config.toml
intermediate_size = 2048
norm_place = "pre"
qk_norm = false
bias = "all"
tie_word_embeddings = true
parallel_block = false
beta1 = 0.95
beta2 = 0.99
schedule = "wsd"
decay_fraction = 0.921
batch_tokens = 65536
train_tokens = 586900000
Each number is 50 + 10 x the weight over its row's rms, rounded and kept within 0 to 99. Layers, rows and columns count from 0. The size before them is the row's rms in percent of the matrix's.

# layer 9 MLP down (transposed), 2048x512, rms 0.0488, rows 280-386, columns 384-415
104:41 49 44 61 65 65 29 59 61 54 36 64 49 62 37 56 37 46 62 62 38 53 65 44 54 38 64 36 40 48 55 43
098:49 47 42 48 60 64 47 39 49 55 42 42 46 44 50 48 62 70 44 58 55 70 70 48 43 29 47 34 62 42 47 58
108:49 51 62 59 48 59 44 62 67 39 57 42 58 48 47 40 43 42 59 56 64 43 44 37 55 49 52 56 36 43 54 52
096:52 66 37 39 48 61 42 50 49 32 55 43 40 47 61 42 47 58 69 62 38 36 42 60 45 34 38 48 59 51 49 43
107:65 48 42 52 61 46 45 25 42 63 60 22 47 55 51 66 37 63 48 31 42 61 47 47 29 57 46 35 45 55 50 50
095:63 60 45 55 54 63 55 56 59 47 58 41 44 61 42 70 51 49 45 57 43 53 51 56 40 51 43 67 78 37 22 41
100:40 41 70 38 47 61 60 72 42 45 63 48 59 61 55 70 37 32 37 35 42 45 64 26 68 48 62 48 59 48 30 50
100:58 51 59 59 44 64 47 39 45 60 53 54 56 47 51 30 61 57 65 67 34 61 45 48 36 42 39 55 49 50 55 64
099:63 34 54 47 69 60 51 51 41 56 45 43 54 63 44 40 62 54 46 62 54 49 57 63 42 40 45 63 42 43 65 37
091:44 46 56 61 48 34 52 43 31 49 48 59 36 44 47 40 34 55 52 44 66 40 49 48 56 32 52 61 62 35 43 50
107:54 60 35 43 58 55 53 38 52 70 40 40 39 45 39 54 44 57 51 59 55 48 54 51 52 53 36 51 65 42 55 60
102:65 46 59 57 56 73 50 73 45 64 64 47 48 40 42 43 61 58 51 40 60 55 51 57 48 52 48 33 45 70 49 44
098:63 52 57 57 49 34 37 55 36 42 40 46 48 26 51 29 37 63 48 56 57 38 54 38 55 47 69 50 60 56 45 65
106:52 52 69 48 44 51 45 46 56 46 24 50 29 53 33 60 60 63 64 56 50 49 43 35 34 52 59 55 51 57 53 59
095:56 61 52 43 38 62 59 58 48 58 49 49 37 60 54 41 52 34 47 40 33 57 62 42 52 49 51 55 47 49 48 59
094:66 49 53 50 64 57 56 70 46 57 58 46 57 50 59 50 31 74 67 52 50 45 48 53 57 63 51 59 51 45 48 44
098:31 62 64 48 67 65 48 48 69 55 53 44 35 48 46 53 56 48 54 50 54 33 58 47 46 74 63 74 59 67 61 48
105:44 45 45 52 40 49 48 60 46 28 55 48 48 53 54 53 63 45 48 51 44 38 47 28 64 34 45 69 43 56 43 34
095:47 49 56 58 55 60 50 57 41 52 44 53 66 59 53 55 59 52 52 51 46 41 67 50 60 54 49 65 59 48 52 38
095:59 49 54 53 71 47 43 57 44 62 47 65 45 27 38 45 59 35 56 44 50 55 33 55 30 60 58 47 56 39 42 50
097:65 63 63 39 54 52 34 58 46 38 43 56 56 76 52 60 63 62 47 56 42 49 45 44 46 42 50 46 54 52 45 51
104:32 53 48 49 48 56 36 62 57 74 53 52 56 65 49 51 32 63 49 61 58 51 60 43 49 70 51 45 57 52 47 69
112:41 49 47 50 55 40 51 52 48 48 47 45 61 50 54 32 33 65 52 42 67 47 30 42 44 50 31 46 51 51 42 51
104:46 42 58 29 56 56 66 39 31 47 42 56 62 43 43 44 47 57 36 65 50 47 53 48 37 50 56 31 70 43 44 39
097:49 45 44 56 35 53 53 43 46 70 46 44 70 61 38 58 44 58 49 63 42 30 41 63 45 39 49 44 35 50 49 71
118:46 45 53 66 67 52 66 47 59 42 53 45 44 46 39 74 44 44 56 45 65 59 62 57 50 50 45 48 43 45 57 45
112:49 57 44 46 50 54 45 69 59 62 64 56 51 53 40 37 37 60 49 38 41 59 40 52 71 63 55 49 56 42 40 45
101:57 49 21 42 51 45 56 53 53 53 57 37 57 46 53 45 52 63 41 56 50 52 67 58 46 61 44 60 65 51 58 35
095:50 57 57 42 54 51 41 59 50 73 46 54 59 44 41 57 53 69 60 61 62 52 58 48 49 53 55 50 34 38 53 47
098:56 57 41 40 55 49 35 57 47 59 48 41 45 57 70 49 60 40 65 51 40 61 50 46 68 47 50 46 64 53 61 59
098:55 57 31 55 57 47 54 47 41 58 36 38 43 53 32 50 71 48 38 45 35 38 38 38 55 44 44 41 66 54 57 54
101:55 46 59 60 53 56 36 55 60 53 39 60 59 52 41 45 56 43 57 48 36 57 67 54 55 52 48 57 51 46 60 57
105:53 41 53 40 62 47 43 45 62 39 44 44 49 68 40 42 53 53 54 65 39 49 56 48 55 62 59 47 70 45 43 71
102:62 60 74 44 40 51 47 49 53 47 66 39 39 57 56 45 46 49 70 35 20 40 56 40 43 47 66 68 58 48 57 49
100:58 49 54 53 43 47 40 51 21 50 59 57 34 44 54 46 47 41 70 56 63 35 35 45 51 61 69 52 47 62 62 55
103:47 48 64 37 57 42 45 38 59 51 54 54 50 60 50 52 50 54 55 40 45 64 53 39 54 53 54 57 65 55 40 31
099:64 51 56 33 51 41 49 77 49 51 36 61 39 61 46 41 61 39 40 55 38 43 47 54 70 59 51 71 49 53 35 43
106:51 54 54 70 45 47 55 44 53 57 57 58 60 57 56 43 42 54 42 50 56 52 48 62 56 65 60 42 44 39 50 30
106:59 53 33 43 46 64 54 48 36 54 53 51 42 56 65 23 40 55 47 46 39 44 51 37 74 43 41 43 51 57 67 55
099:62 57 34 53 70 36 48 36 61 32 59 45 41 45 28 45 55 63 52 57 63 53 64 56 61 57 46 44 67 40 55 46
110:79 48 20 42 34 42 57 41 62 57 43 61 39 55 68 60 67 52 59 39 63 44 57 48 79 72 51 51 55 60 59 41
089:65 49 62 57 56 56 55 65 56 46 64 41 35 46 49 47 57 37 33 65 71 32 50 50 53 28 55 56 57 40 40 48
095:33 69 56 57 48 29 41 55 51 52 29 65 50 44 58 47 63 50 40 40 46 51 63 47 57 47 59 51 48 52 64 58
110:36 59 65 49 49 56 52 44 56 57 37 67 47 61 48 44 47 45 47 48 64 41 43 49 37 65 41 54 43 68 54 58
113:69 42 35 55 54 51 30 51 75 55 66 47 55 45 48 44 41 48 58 35 47 41 18 55 38 43 53 36 56 37 41 42
085:50 45 55 44 35 44 35 52 49 45 76 41 35 58 51 48 58 40 57 51 51 40 37 56 40 78 39 44 55 46 45 51
098:61 57 55 68 56 59 31 51 40 46 51 46 41 46 44 51 61 62 48 57 75 59 50 54 66 53 45 49 70 45 56 61
094:33 56 71 56 58 57 28 59 39 47 38 58 44 53 53 62 51 52 54 52 55 49 28 39 55 61 53 56 55 35 42 58
099:48 56 41 61 60 47 41 38 45 30 50 55 44 35 62 51 54 54 50 49 44 43 67 40 35 55 66 36 61 23 67 58
101:54 53 44 66 54 61 46 48 48 52 83 53 38 50 53 42 51 61 51 54 50 60 44 48 50 27 37 37 47 52 38 42
106:68 57 40 55 49 64 52 40 54 51 48 36 55 29 68 54 51 45 33 52 49 68 57 48 41 58 57 53 70 42 58 66
091:47 47 40 36 39 34 46 58 50 63 65 65 47 51 36 45 56 43 54 62 66 42 48 37 51 50 36 55 58 45 50 61
100:51 52 42 51 46 63 39 40 41 44 58 60 62 40 51 43 31 47 61 48 45 54 53 45 52 50 53 49 54 43 60 52
101:72 42 69 26 49 58 61 55 53 40 41 52 40 50 43 53 53 46 50 50 33 56 55 47 54 52 54 56 56 49 54 66
101:72 45 52 29 55 52 60 64 51 57 37 42 62 55 51 53 55 64 54 28 43 46 54 52 41 41 47 53 56 45 48 56
096:33 45 60 53 57 55 09 49 38 38 57 45 63 47 49 51 64 50 50 44 45 58 50 51 54 38 50 61 49 59 53 59
094:47 49 53 59 56 38 33 26 43 52 39 61 75 58 57 64 60 57 56 45 50 57 40 52 44 49 53 63 43 55 54 55
099:61 58 64 49 63 41 68 53 37 57 46 36 47 47 28 55 41 34 71 37 58 62 59 46 45 55 52 60 38 40 52 33
106:50 44 63 48 41 52 64 45 41 36 59 47 52 56 41 72 59 29 56 53 57 30 61 52 51 36 64 43 42 46 35 47
107:66 63 54 50 45 68 59 59 47 52 59 54 54 60 37 42 58 40 41 65 47 53 54 54 51 48 45 60 51 70 53 54
106:53 40 60 60 46 59 16 52 55 49 66 53 63 63 62 58 54 47 47 58 30 56 64 58 51 40 50 52 51 42 52 58
108:70 50 50 44 31 50 52 45 51 52 33 47 36 48 71 56 37 49 56 31 38 38 54 49 58 56 48 60 52 68 56 60
103:67 63 58 55 49 50 59 31 38 47 49 33 39 34 52 61 48 64 56 40 60 62 49 53 59 33 33 67 48 58 44 43
106:31 45 58 50 57 54 32 36 48 48 39 48 67 50 60 60 50 56 55 68 46 52 68 71 46 39 46 47 55 73 51 43
105:52 39 51 56 50 58 49 43 53 36 60 58 52 54 38 58 42 68 61 44 33 37 62 43 47 47 44 51 56 39 43 39
098:55 71 45 44 41 47 47 61 44 34 56 52 60 62 46 55 36 48 57 50 56 50 51 46 52 55 55 30 64 41 37 65
100:55 70 58 35 29 37 42 45 44 69 58 56 28 39 62 49 49 40 41 55 42 41 47 40 53 62 46 64 47 54 47 43
108:57 30 59 49 70 56 52 57 39 51 33 45 62 58 45 51 54 46 58 23 48 47 46 50 59 49 49 59 48 40 58 47
095:62 62 57 73 74 66 44 44 41 45 47 60 38 34 40 45 57 47 57 43 34 51 46 52 59 42 31 47 59 51 55 45
089:58 64 58 28 46 59 54 52 32 70 62 49 49 55 56 49 48 56 52 44 53 45 60 51 27 51 55 48 51 41 40 41
102:32 42 29 59 43 48 35 38 42 71 41 56 46 41 54 45 45 43 55 55 47 30 53 55 53 46 60 62 59 62 47 38
098:47 44 46 63 40 70 38 53 24 33 54 53 59 47 65 50 45 47 52 37 56 51 49 55 43 52 54 51 65 41 57 45
107:39 43 55 47 41 39 88 45 42 54 49 52 67 48 41 63 60 46 53 53 51 46 39 55 53 47 39 52 51 54 55 40
096:43 58 49 69 56 65 56 52 63 39 34 62 46 68 66 37 46 35 22 29 37 49 50 52 48 59 60 41 39 46 70 53
094:56 39 66 47 48 45 43 63 50 45 31 51 57 61 80 52 62 41 53 42 53 56 42 45 50 55 51 48 38 60 47 52
091:54 53 67 57 65 53 70 44 72 48 58 51 74 50 54 44 43 54 43 51 55 43 64 66 32 57 40 58 56 37 46 42
093:39 71 63 40 56 57 55 40 46 51 57 38 62 50 41 65 53 51 42 40 47 42 57 61 46 62 61 49 59 48 44 62
095:42 66 36 63 46 50 40 66 46 48 56 54 53 63 62 54 40 50 50 43 57 61 50 34 47 60 66 52 48 49 48 53
103:63 56 60 46 55 56 38 49 45 60 58 56 40 50 53 50 44 41 53 59 54 44 47 49 70 43 64 43 51 38 45 54
097:45 49 52 54 57 52 37 26 50 53 52 73 45 48 41 71 51 52 70 40 40 53 36 56 48 51 40 72 45 62 54 57
099:40 53 50 43 42 68 60 55 53 43 49 47 54 73 58 56 35 57 68 56 49 70 44 41 51 59 61 36 34 64 58 51
099:48 46 64 40 56 44 65 53 36 58 61 28 40 27 65 59 51 59 61 52 63 51 52 54 54 51 49 56 60 48 46 50
091:28 51 54 69 68 63 40 49 64 42 43 48 42 50 53 55 43 45 52 63 32 32 27 57 36 62 45 58 46 49 44 47
097:51 44 61 70 57 46 42 38 56 39 51 45 30 55 81 49 52 66 60 52 55 40 37 48 52 50 45 41 58 38 58 59
091:44 66 50 23 45 49 57 45 41 34 53 58 49 45 47 45 45 75 55 60 19 44 37 49 50 48 49 50 56 40 43 51
088:42 62 62 42 62 52 44 52 50 54 56 44 56 56 57 37 43 62 61 48 70 48 44 59 52 49 46 38 46 52 65 50
096:37 52 36 53 56 59 40 43 43 35 43 48 52 29 62 36 34 48 44 57 48 52 36 34 40 56 65 77 52 54 49 37
101:49 75 47 42 38 45 43 64 51 69 57 52 53 37 43 40 45 49 71 51 48 43 43 55 57 53 52 57 41 63 48 46
146:47 58 46 61 42 54 38 33 51 65 38 63 56 58 42 43 46 59 48 69 46 51 58 37 61 40 53 65 48 59 43 62
098:66 29 40 49 55 48 61 47 37 52 54 53 57 64 64 52 52 53 47 54 50 55 46 44 63 53 39 50 48 50 51 49
101:55 45 53 52 49 48 71 49 73 35 44 57 52 56 45 47 48 46 48 56 63 49 51 60 49 49 62 51 53 41 37 33
090:40 40 66 67 47 42 39 62 62 56 50 41 46 43 59 59 38 68 61 56 44 47 57 43 50 46 52 42 77 44 47 56
096:49 60 56 41 69 41 41 53 44 60 48 41 41 52 45 49 55 40 60 53 55 30 59 58 71 61 66 49 47 66 48 49
098:37 45 44 41 56 68 54 51 47 69 48 56 49 63 53 70 51 43 59 58 55 46 51 38 53 58 49 48 45 51 39 35
101:48 65 57 49 27 40 41 42 46 48 62 50 55 48 51 60 42 62 63 55 60 58 55 45 46 49 37 45 53 42 63 57
104:42 43 49 57 54 48 42 62 51 45 58 36 58 53 45 46 49 55 38 51 37 58 55 39 62 29 45 51 55 54 55 41
091:47 54 46 49 43 34 49 47 36 49 52 43 50 64 52 34 56 48 53 37 46 45 29 65 64 54 44 42 60 54 55 47
098:54 70 46 46 44 42 61 53 51 44 54 38 44 48 40 51 52 66 46 56 50 46 63 34 71 51 58 38 49 45 78 51
104:58 49 33 63 49 50 53 47 65 50 40 57 48 35 57 61 44 70 61 42 40 42 48 27 37 48 66 50 51 48 50 48
108:63 36 47 47 31 44 43 41 42 48 41 46 39 49 57 54 44 54 58 49 46 55 58 38 50 67 53 38 42 58 49 49
097:63 56 52 43 53 56 42 59 52 35 48 47 51 58 38 65 64 55 83 58 57 75 47 52 37 38 64 51 46 57 61 45
106:53 44 33 58 50 55 58 48 49 60 48 66 47 51 60 57 46 38 62 37 61 51 53 48 71 56 39 54 50 62 48 45
099:42 45 40 58 54 46 43 68 52 35 42 52 66 53 35 67 56 44 47 34 65 57 48 59 54 60 66 47 46 36 41 47
114:52 46 34 65 44 50 59 58 61 57 49 35 60 45 54 55 54 64 57 41 61 53 41 44 57 55 43 26 39 48 47 40
090:57 57 51 47 46 65 99 60 55 60 52 56 57 48 37 67 55 58 57 58 52 46 57 51 53 56 59 63 53 43 38 53
100:61 49 48 52 51 71 49 61 51 39 59 47 28 55 57 55 66 47 69 44 66 63 50 48 60 62 60 41 43 46 38 36
106:64 55 40 35 37 55 59 49 65 44 56 33 49 34 28 57 49 62 59 50 43 43 41 39 49 45 54 52 40 46 49 58
# layer 9 MLP up, 2048x512, rms 0.0513, rows 281-387, columns 384-415
097:73 42 60 56 43 37 59 47 32 57 54 39 41 51 62 42 37 51 47 45 47 31 51 64 49 52 66 58 54 41 49 56
097:68 69 46 44 51 57 67 55 34 51 29 47 45 39 48 36 38 47 49 37 41 53 56 61 47 53 49 57 70 49 47 58
098:57 53 48 55 36 53 48 65 52 53 48 55 40 36 51 46 63 52 69 70 39 47 65 45 58 56 63 53 33 49 42 60
101:64 56 50 46 44 57 79 73 37 54 41 45 52 43 52 51 68 50 48 37 58 43 51 49 28 47 47 58 50 37 38 63
095:33 52 61 51 46 58 52 41 31 39 42 56 53 60 40 47 51 52 46 42 63 53 55 55 47 18 59 49 50 50 53 54
096:60 36 41 65 54 59 54 51 43 51 40 39 40 49 63 51 51 53 52 62 57 38 55 76 28 50 34 51 51 45 35 65
092:58 49 33 49 49 52 35 52 37 38 56 59 42 39 47 33 42 42 45 56 63 62 53 31 45 46 45 34 51 49 37 30
106:53 50 52 47 36 49 48 58 43 43 36 49 40 62 37 57 52 42 54 48 66 45 50 48 56 62 51 41 53 58 52 63
090:50 40 52 60 42 52 63 48 22 70 49 37 30 46 59 52 46 53 48 50 62 55 55 44 49 37 57 60 52 45 63 59
103:49 49 59 70 56 61 52 74 59 48 40 37 55 53 43 67 43 60 51 41 31 45 48 51 54 47 60 47 54 47 30 59
103:47 42 50 51 39 62 62 61 28 54 64 58 54 55 45 40 65 46 58 51 53 45 34 43 38 33 38 28 43 65 30 50
101:57 31 64 57 33 48 54 50 53 68 57 62 54 52 49 58 61 51 51 59 50 45 51 46 57 45 17 46 30 29 63 53
107:61 51 30 39 38 49 48 59 57 47 33 40 61 42 59 39 47 26 51 50 34 47 56 33 37 37 31 61 59 48 44 47
097:33 47 45 44 51 45 65 45 53 55 54 60 70 52 48 49 51 46 41 43 56 51 57 64 47 42 48 51 40 37 52 37
099:57 59 66 53 47 56 56 64 69 53 61 83 46 48 49 38 41 65 40 52 42 63 46 54 46 57 44 34 36 44 35 64
097:58 66 54 56 50 54 54 79 40 52 50 64 35 70 50 50 40 71 50 54 55 51 46 57 65 55 55 61 56 43 53 58
101:58 60 48 68 54 36 51 49 46 70 47 58 43 41 52 54 44 54 42 47 62 59 55 62 53 46 63 32 47 46 52 54
094:44 53 55 54 45 52 50 46 50 49 41 56 41 42 55 39 42 51 56 43 68 46 44 62 38 49 49 47 58 29 58 56
095:44 34 43 43 22 42 53 66 38 46 51 42 37 57 63 46 60 47 38 58 47 40 37 43 24 46 56 34 38 54 26 52
100:47 60 50 36 50 68 59 49 56 50 45 51 51 30 47 58 53 61 51 57 47 60 69 59 51 55 51 39 33 38 31 59
104:65 55 33 47 51 39 50 53 44 42 58 64 40 65 59 59 57 65 59 31 46 41 68 53 40 43 51 58 56 47 37 54
103:43 56 34 36 37 58 56 51 41 45 37 47 47 50 47 50 47 48 36 31 56 39 66 58 42 50 45 45 52 51 67 40
117:53 54 55 59 40 51 68 63 50 54 43 46 46 64 50 74 63 37 54 51 61 53 52 48 38 56 37 33 42 22 49 42
104:50 62 32 56 46 35 50 57 45 46 56 64 34 59 53 43 40 51 41 45 47 47 67 46 53 55 39 42 49 37 30 65
114:58 54 53 55 57 50 64 29 53 52 45 57 48 63 55 47 40 32 41 48 47 47 41 56 59 46 43 64 53 52 36 65
118:38 46 23 47 40 45 45 49 32 60 55 60 45 44 29 71 70 56 46 34 54 49 61 64 36 63 52 65 51 59 39 40
107:69 62 47 45 46 35 51 32 47 43 50 59 54 32 46 65 57 31 53 26 51 52 57 58 50 38 41 51 27 46 59 72
095:30 42 48 46 48 32 54 61 43 67 43 54 57 61 47 66 56 71 53 33 39 71 51 53 36 59 43 48 53 47 51 55
098:41 39 56 57 57 40 52 44 41 52 35 62 40 53 52 44 57 54 65 29 49 53 75 41 43 45 31 40 56 48 52 56
095:46 50 50 66 49 44 50 42 52 58 35 58 43 47 66 57 45 62 30 63 59 49 51 59 54 64 43 41 41 34 55 55
096:63 68 45 45 47 62 56 68 59 53 42 45 56 39 73 49 42 56 61 48 54 35 43 44 54 50 62 47 41 45 58 64
097:40 51 30 53 52 25 35 61 47 57 51 48 35 58 58 61 67 25 54 53 46 43 50 49 47 46 43 38 51 40 41 41
097:37 47 41 76 43 43 48 50 31 50 45 49 44 38 52 37 32 62 45 50 49 48 68 68 53 50 58 56 39 34 62 47
095:50 33 44 59 40 58 55 30 54 59 55 42 60 50 34 40 49 50 45 58 48 54 54 46 44 41 43 52 42 41 49 60
105:55 53 49 48 58 49 48 51 53 40 31 44 40 51 46 70 49 43 34 55 46 39 64 62 44 53 42 35 45 61 54 41
093:61 50 51 52 44 67 52 33 49 48 44 47 41 40 35 69 37 52 58 62 65 55 62 51 33 37 53 29 35 58 43 74
101:60 37 60 50 39 59 51 41 38 34 51 57 53 57 37 49 63 53 64 46 63 44 55 44 41 25 45 59 51 41 51 51
101:47 62 49 65 36 43 54 61 40 58 38 56 29 54 38 46 45 61 58 48 79 48 72 52 40 53 43 42 49 45 45 57
094:50 41 54 54 25 42 54 50 50 45 39 50 44 59 60 57 40 57 37 41 49 46 41 44 28 45 50 54 49 57 59 33
103:56 45 61 47 51 50 56 53 40 47 48 64 48 35 54 50 56 62 52 49 54 38 62 55 55 46 42 49 44 47 62 37
097:70 49 46 63 45 44 59 64 51 59 58 36 43 61 50 51 45 56 61 51 63 57 55 60 36 48 52 59 52 50 70 41
095:55 48 56 44 49 54 44 44 67 45 62 71 53 44 34 43 48 57 56 45 56 51 45 46 40 64 34 45 59 43 52 45
110:45 48 65 36 39 61 55 41 40 56 34 59 53 46 55 45 53 46 44 60 62 57 48 53 27 41 35 53 33 50 42 46
100:36 63 52 57 50 37 57 51 48 40 34 52 32 58 57 47 60 62 44 49 43 58 74 48 58 52 46 63 43 29 33 62
099:51 59 30 50 48 56 37 36 55 47 48 47 42 23 63 43 43 50 52 52 61 49 42 36 58 52 54 52 40 30 46 53
099:43 55 52 60 53 42 43 57 49 60 48 48 53 62 71 45 52 58 57 49 47 40 57 67 42 35 45 48 50 62 21 53
091:48 49 40 39 45 61 50 42 50 54 58 59 54 55 54 40 48 53 52 53 49 50 52 51 64 44 54 45 49 50 39 52
100:62 59 70 42 54 59 49 53 28 56 51 58 47 46 44 66 37 57 57 56 64 55 64 40 49 31 51 66 37 55 68 57
100:47 44 31 34 44 50 53 51 60 48 32 48 65 56 75 43 53 65 34 51 48 44 49 65 48 62 37 45 54 56 46 53
109:57 53 62 56 45 56 59 53 51 38 56 52 47 56 51 55 44 68 42 48 58 51 45 65 59 47 49 37 40 32 38 51
094:41 42 57 54 36 37 50 53 36 61 52 55 52 30 55 42 57 71 43 55 61 51 56 57 52 44 41 58 54 51 73 44
094:53 46 57 58 67 47 49 52 45 56 40 53 39 48 60 58 50 49 46 61 42 43 51 42 48 55 44 46 70 46 57 43
103:35 45 45 64 41 37 44 59 53 43 44 57 41 57 69 63 38 47 49 42 41 48 57 54 33 43 38 42 62 37 44 48
105:77 58 38 65 57 46 55 64 46 65 65 36 43 45 46 49 45 34 47 48 46 47 45 42 42 57 34 46 32 40 69 59
096:76 54 70 60 48 57 41 46 56 69 51 65 49 56 53 48 52 35 62 49 53 52 46 54 57 38 55 49 55 46 40 35
097:61 46 55 58 45 47 51 60 56 51 45 45 37 60 46 39 52 28 57 49 56 27 46 60 47 55 56 62 51 35 45 34
092:57 45 53 61 44 39 53 57 46 62 60 56 46 54 56 54 55 59 36 54 50 54 45 63 55 62 30 37 56 62 37 58
099:50 62 56 48 54 47 43 73 44 65 48 45 48 43 62 45 43 62 57 58 60 52 44 56 35 40 56 45 44 52 45 41
112:68 69 56 53 36 46 49 52 49 41 44 51 51 46 33 57 53 55 43 34 58 61 42 48 47 36 45 53 36 41 39 68
098:73 57 28 51 56 38 42 50 34 55 39 42 51 32 82 60 42 36 57 37 41 57 42 46 63 40 39 54 35 28 52 45
098:28 47 39 47 56 52 69 42 45 44 59 55 54 57 38 53 41 32 50 49 45 64 39 53 38 52 41 46 52 35 47 50
105:36 65 47 53 63 34 55 55 43 66 47 53 36 56 71 40 36 44 36 46 60 52 72 55 45 42 47 49 29 52 46 34
105:57 56 29 41 54 45 52 44 46 44 56 58 52 35 32 52 42 58 65 43 47 67 58 36 58 54 58 40 40 46 39 66
104:60 55 47 68 33 44 54 52 51 55 63 54 43 51 27 45 64 47 56 57 53 65 62 58 45 51 53 46 62 42 46 47
095:37 62 41 53 52 50 43 64 47 55 54 75 24 59 53 49 58 49 58 60 46 44 52 48 49 42 52 53 42 51 45 51
105:61 40 47 61 37 42 44 62 60 51 44 50 56 54 45 48 41 50 51 47 59 52 55 56 39 37 49 62 52 52 47 46
097:72 60 63 48 24 41 48 47 50 51 57 46 27 50 49 75 34 63 52 50 51 43 61 54 59 57 47 44 41 54 56 43
097:56 69 45 31 41 43 51 48 37 52 55 55 50 58 48 35 58 54 50 63 56 43 68 57 52 50 52 59 56 48 45 44
097:49 52 39 37 58 50 54 65 52 37 47 51 45 50 59 40 31 52 57 34 41 48 56 51 58 49 54 51 45 46 55 51
101:59 51 66 43 47 27 69 54 63 40 43 51 47 50 54 46 37 48 36 61 66 49 48 68 50 57 33 58 26 53 59 51
096:39 53 38 58 73 47 48 51 48 64 58 48 38 64 53 56 52 43 33 37 61 54 60 55 59 39 49 45 45 55 45 57
127:43 53 49 56 36 52 73 56 36 47 28 63 52 36 37 48 58 43 54 50 59 54 54 54 39 54 37 47 54 42 55 56
097:41 53 59 39 55 41 58 49 39 50 50 51 46 42 61 63 61 45 34 52 72 75 48 44 57 38 58 47 44 50 54 43
099:65 53 45 60 62 55 52 48 47 70 48 58 37 41 67 72 54 46 47 62 61 50 45 46 60 47 41 46 41 57 56 40
097:54 42 33 46 57 55 50 47 40 49 25 61 48 45 47 36 56 58 40 25 54 40 64 60 60 41 43 72 45 49 53 57
101:51 55 57 68 42 50 51 47 50 40 46 58 30 44 75 65 50 44 36 63 67 63 61 55 22 39 51 40 45 48 43 50
091:51 65 56 44 32 42 45 34 43 63 53 62 49 64 44 62 48 47 48 37 42 35 52 37 17 40 48 66 41 48 41 44
098:46 49 42 51 35 38 48 49 36 47 42 40 43 43 50 69 60 39 61 49 51 38 66 54 47 45 50 40 34 54 41 49
094:55 52 42 49 39 47 76 54 48 41 49 36 56 45 49 43 59 48 56 41 54 41 67 54 58 52 64 31 44 43 46 55
103:52 53 37 43 47 41 56 40 37 37 66 61 47 43 46 53 40 48 40 50 40 63 56 34 66 39 55 51 43 51 45 53
102:51 59 52 59 43 39 67 48 48 43 54 54 59 57 48 42 43 44 39 35 51 55 25 64 55 52 53 31 20 41 33 62
092:62 62 66 48 60 44 64 60 51 69 56 39 51 49 66 55 66 47 40 39 50 62 56 51 46 53 43 40 43 44 38 58
094:40 54 38 33 50 54 47 66 29 76 44 48 51 34 61 52 48 43 57 39 56 46 56 41 47 61 45 54 33 43 54 41
095:38 50 51 63 55 55 46 64 46 52 44 44 47 44 52 48 57 65 42 34 64 57 65 38 41 56 41 63 46 55 63 45
095:46 43 53 41 55 35 53 48 45 57 48 58 44 41 25 68 55 29 42 42 37 42 51 50 44 55 55 49 58 44 47 53
096:42 58 51 27 43 56 55 55 56 70 53 44 47 61 83 37 51 61 41 52 71 58 53 65 55 43 35 40 54 56 61 62
098:43 49 50 33 48 45 51 50 40 47 48 37 58 63 43 67 48 43 53 43 51 35 48 53 38 52 27 48 34 39 50 42
138:49 65 44 50 44 36 51 53 41 44 53 65 41 50 48 34 42 59 38 45 52 57 58 62 49 43 30 37 39 21 56 34
107:50 37 58 63 58 46 56 62 53 51 58 53 46 28 41 46 56 36 39 42 56 71 64 42 47 30 40 33 69 44 49 68
103:48 50 43 37 48 40 50 44 50 67 41 35 44 43 63 63 44 51 45 51 52 40 55 55 34 37 32 57 45 59 49 47
102:64 52 46 41 46 51 63 47 39 49 37 42 46 44 74 31 53 43 49 52 56 55 53 72 38 49 48 41 34 54 53 46
099:50 57 66 58 60 41 58 58 43 45 51 57 49 25 62 63 61 58 49 56 67 49 62 51 32 25 54 35 50 35 44 56
105:64 63 55 48 55 52 50 63 57 48 55 50 50 38 20 60 48 51 41 43 56 39 53 38 62 54 56 52 46 46 47 55
101:44 41 65 35 48 55 56 57 24 82 45 44 32 51 61 51 41 68 41 54 50 57 57 59 32 47 45 46 46 62 49 40
102:51 38 55 46 37 55 54 44 52 53 48 68 43 62 69 57 24 51 49 37 31 55 72 54 47 48 38 63 43 23 57 46
095:60 56 52 36 36 42 53 62 33 55 23 54 39 46 52 40 32 62 58 46 46 39 55 55 37 46 50 36 55 58 40 45
098:48 48 44 55 39 36 53 35 56 50 46 40 56 49 43 65 61 40 60 56 58 43 49 41 24 46 36 51 58 53 43 48
096:52 53 48 31 40 56 45 60 51 60 34 47 39 63 61 52 50 33 44 42 72 56 49 58 46 47 36 56 45 51 51 61
099:81 64 58 57 44 79 62 58 49 50 41 44 50 50 44 40 42 40 51 65 33 44 59 69 36 42 50 45 50 54 45 71
099:56 53 59 45 46 42 58 38 54 52 46 48 41 60 67 19 31 54 43 54 37 69 41 54 54 50 56 53 47 42 57 64
098:46 59 50 35 43 59 54 47 44 55 56 48 60 51 50 35 42 46 50 50 43 34 49 66 58 58 68 59 59 31 41 49
096:53 69 66 51 34 38 78 35 47 62 65 47 43 50 59 55 29 47 54 53 44 38 51 58 47 45 40 49 36 64 58 48
109:36 68 50 34 54 61 48 49 52 36 40 48 31 67 56 42 49 46 49 44 63 57 65 64 48 36 48 62 56 41 56 57
103:55 51 27 56 35 53 74 59 47 62 44 66 57 52 50 67 48 59 45 56 65 61 51 50 43 51 38 56 38 38 52 56
090:51 42 40 39 54 24 41 57 30 42 44 51 54 58 45 46 58 53 44 37 44 47 55 49 37 43 47 43 61 46 29 33
106:52 50 57 59 40 36 53 42 52 61 56 46 45 40 40 28 42 71 48 53 64 49 52 44 43 19 45 38 63 43 50 45
101:65 64 49 45 55 42 51 56 54 41 46 42 53 37 48 65 38 41 57 44 43 54 64 49 30 50 51 45 38 32 41 53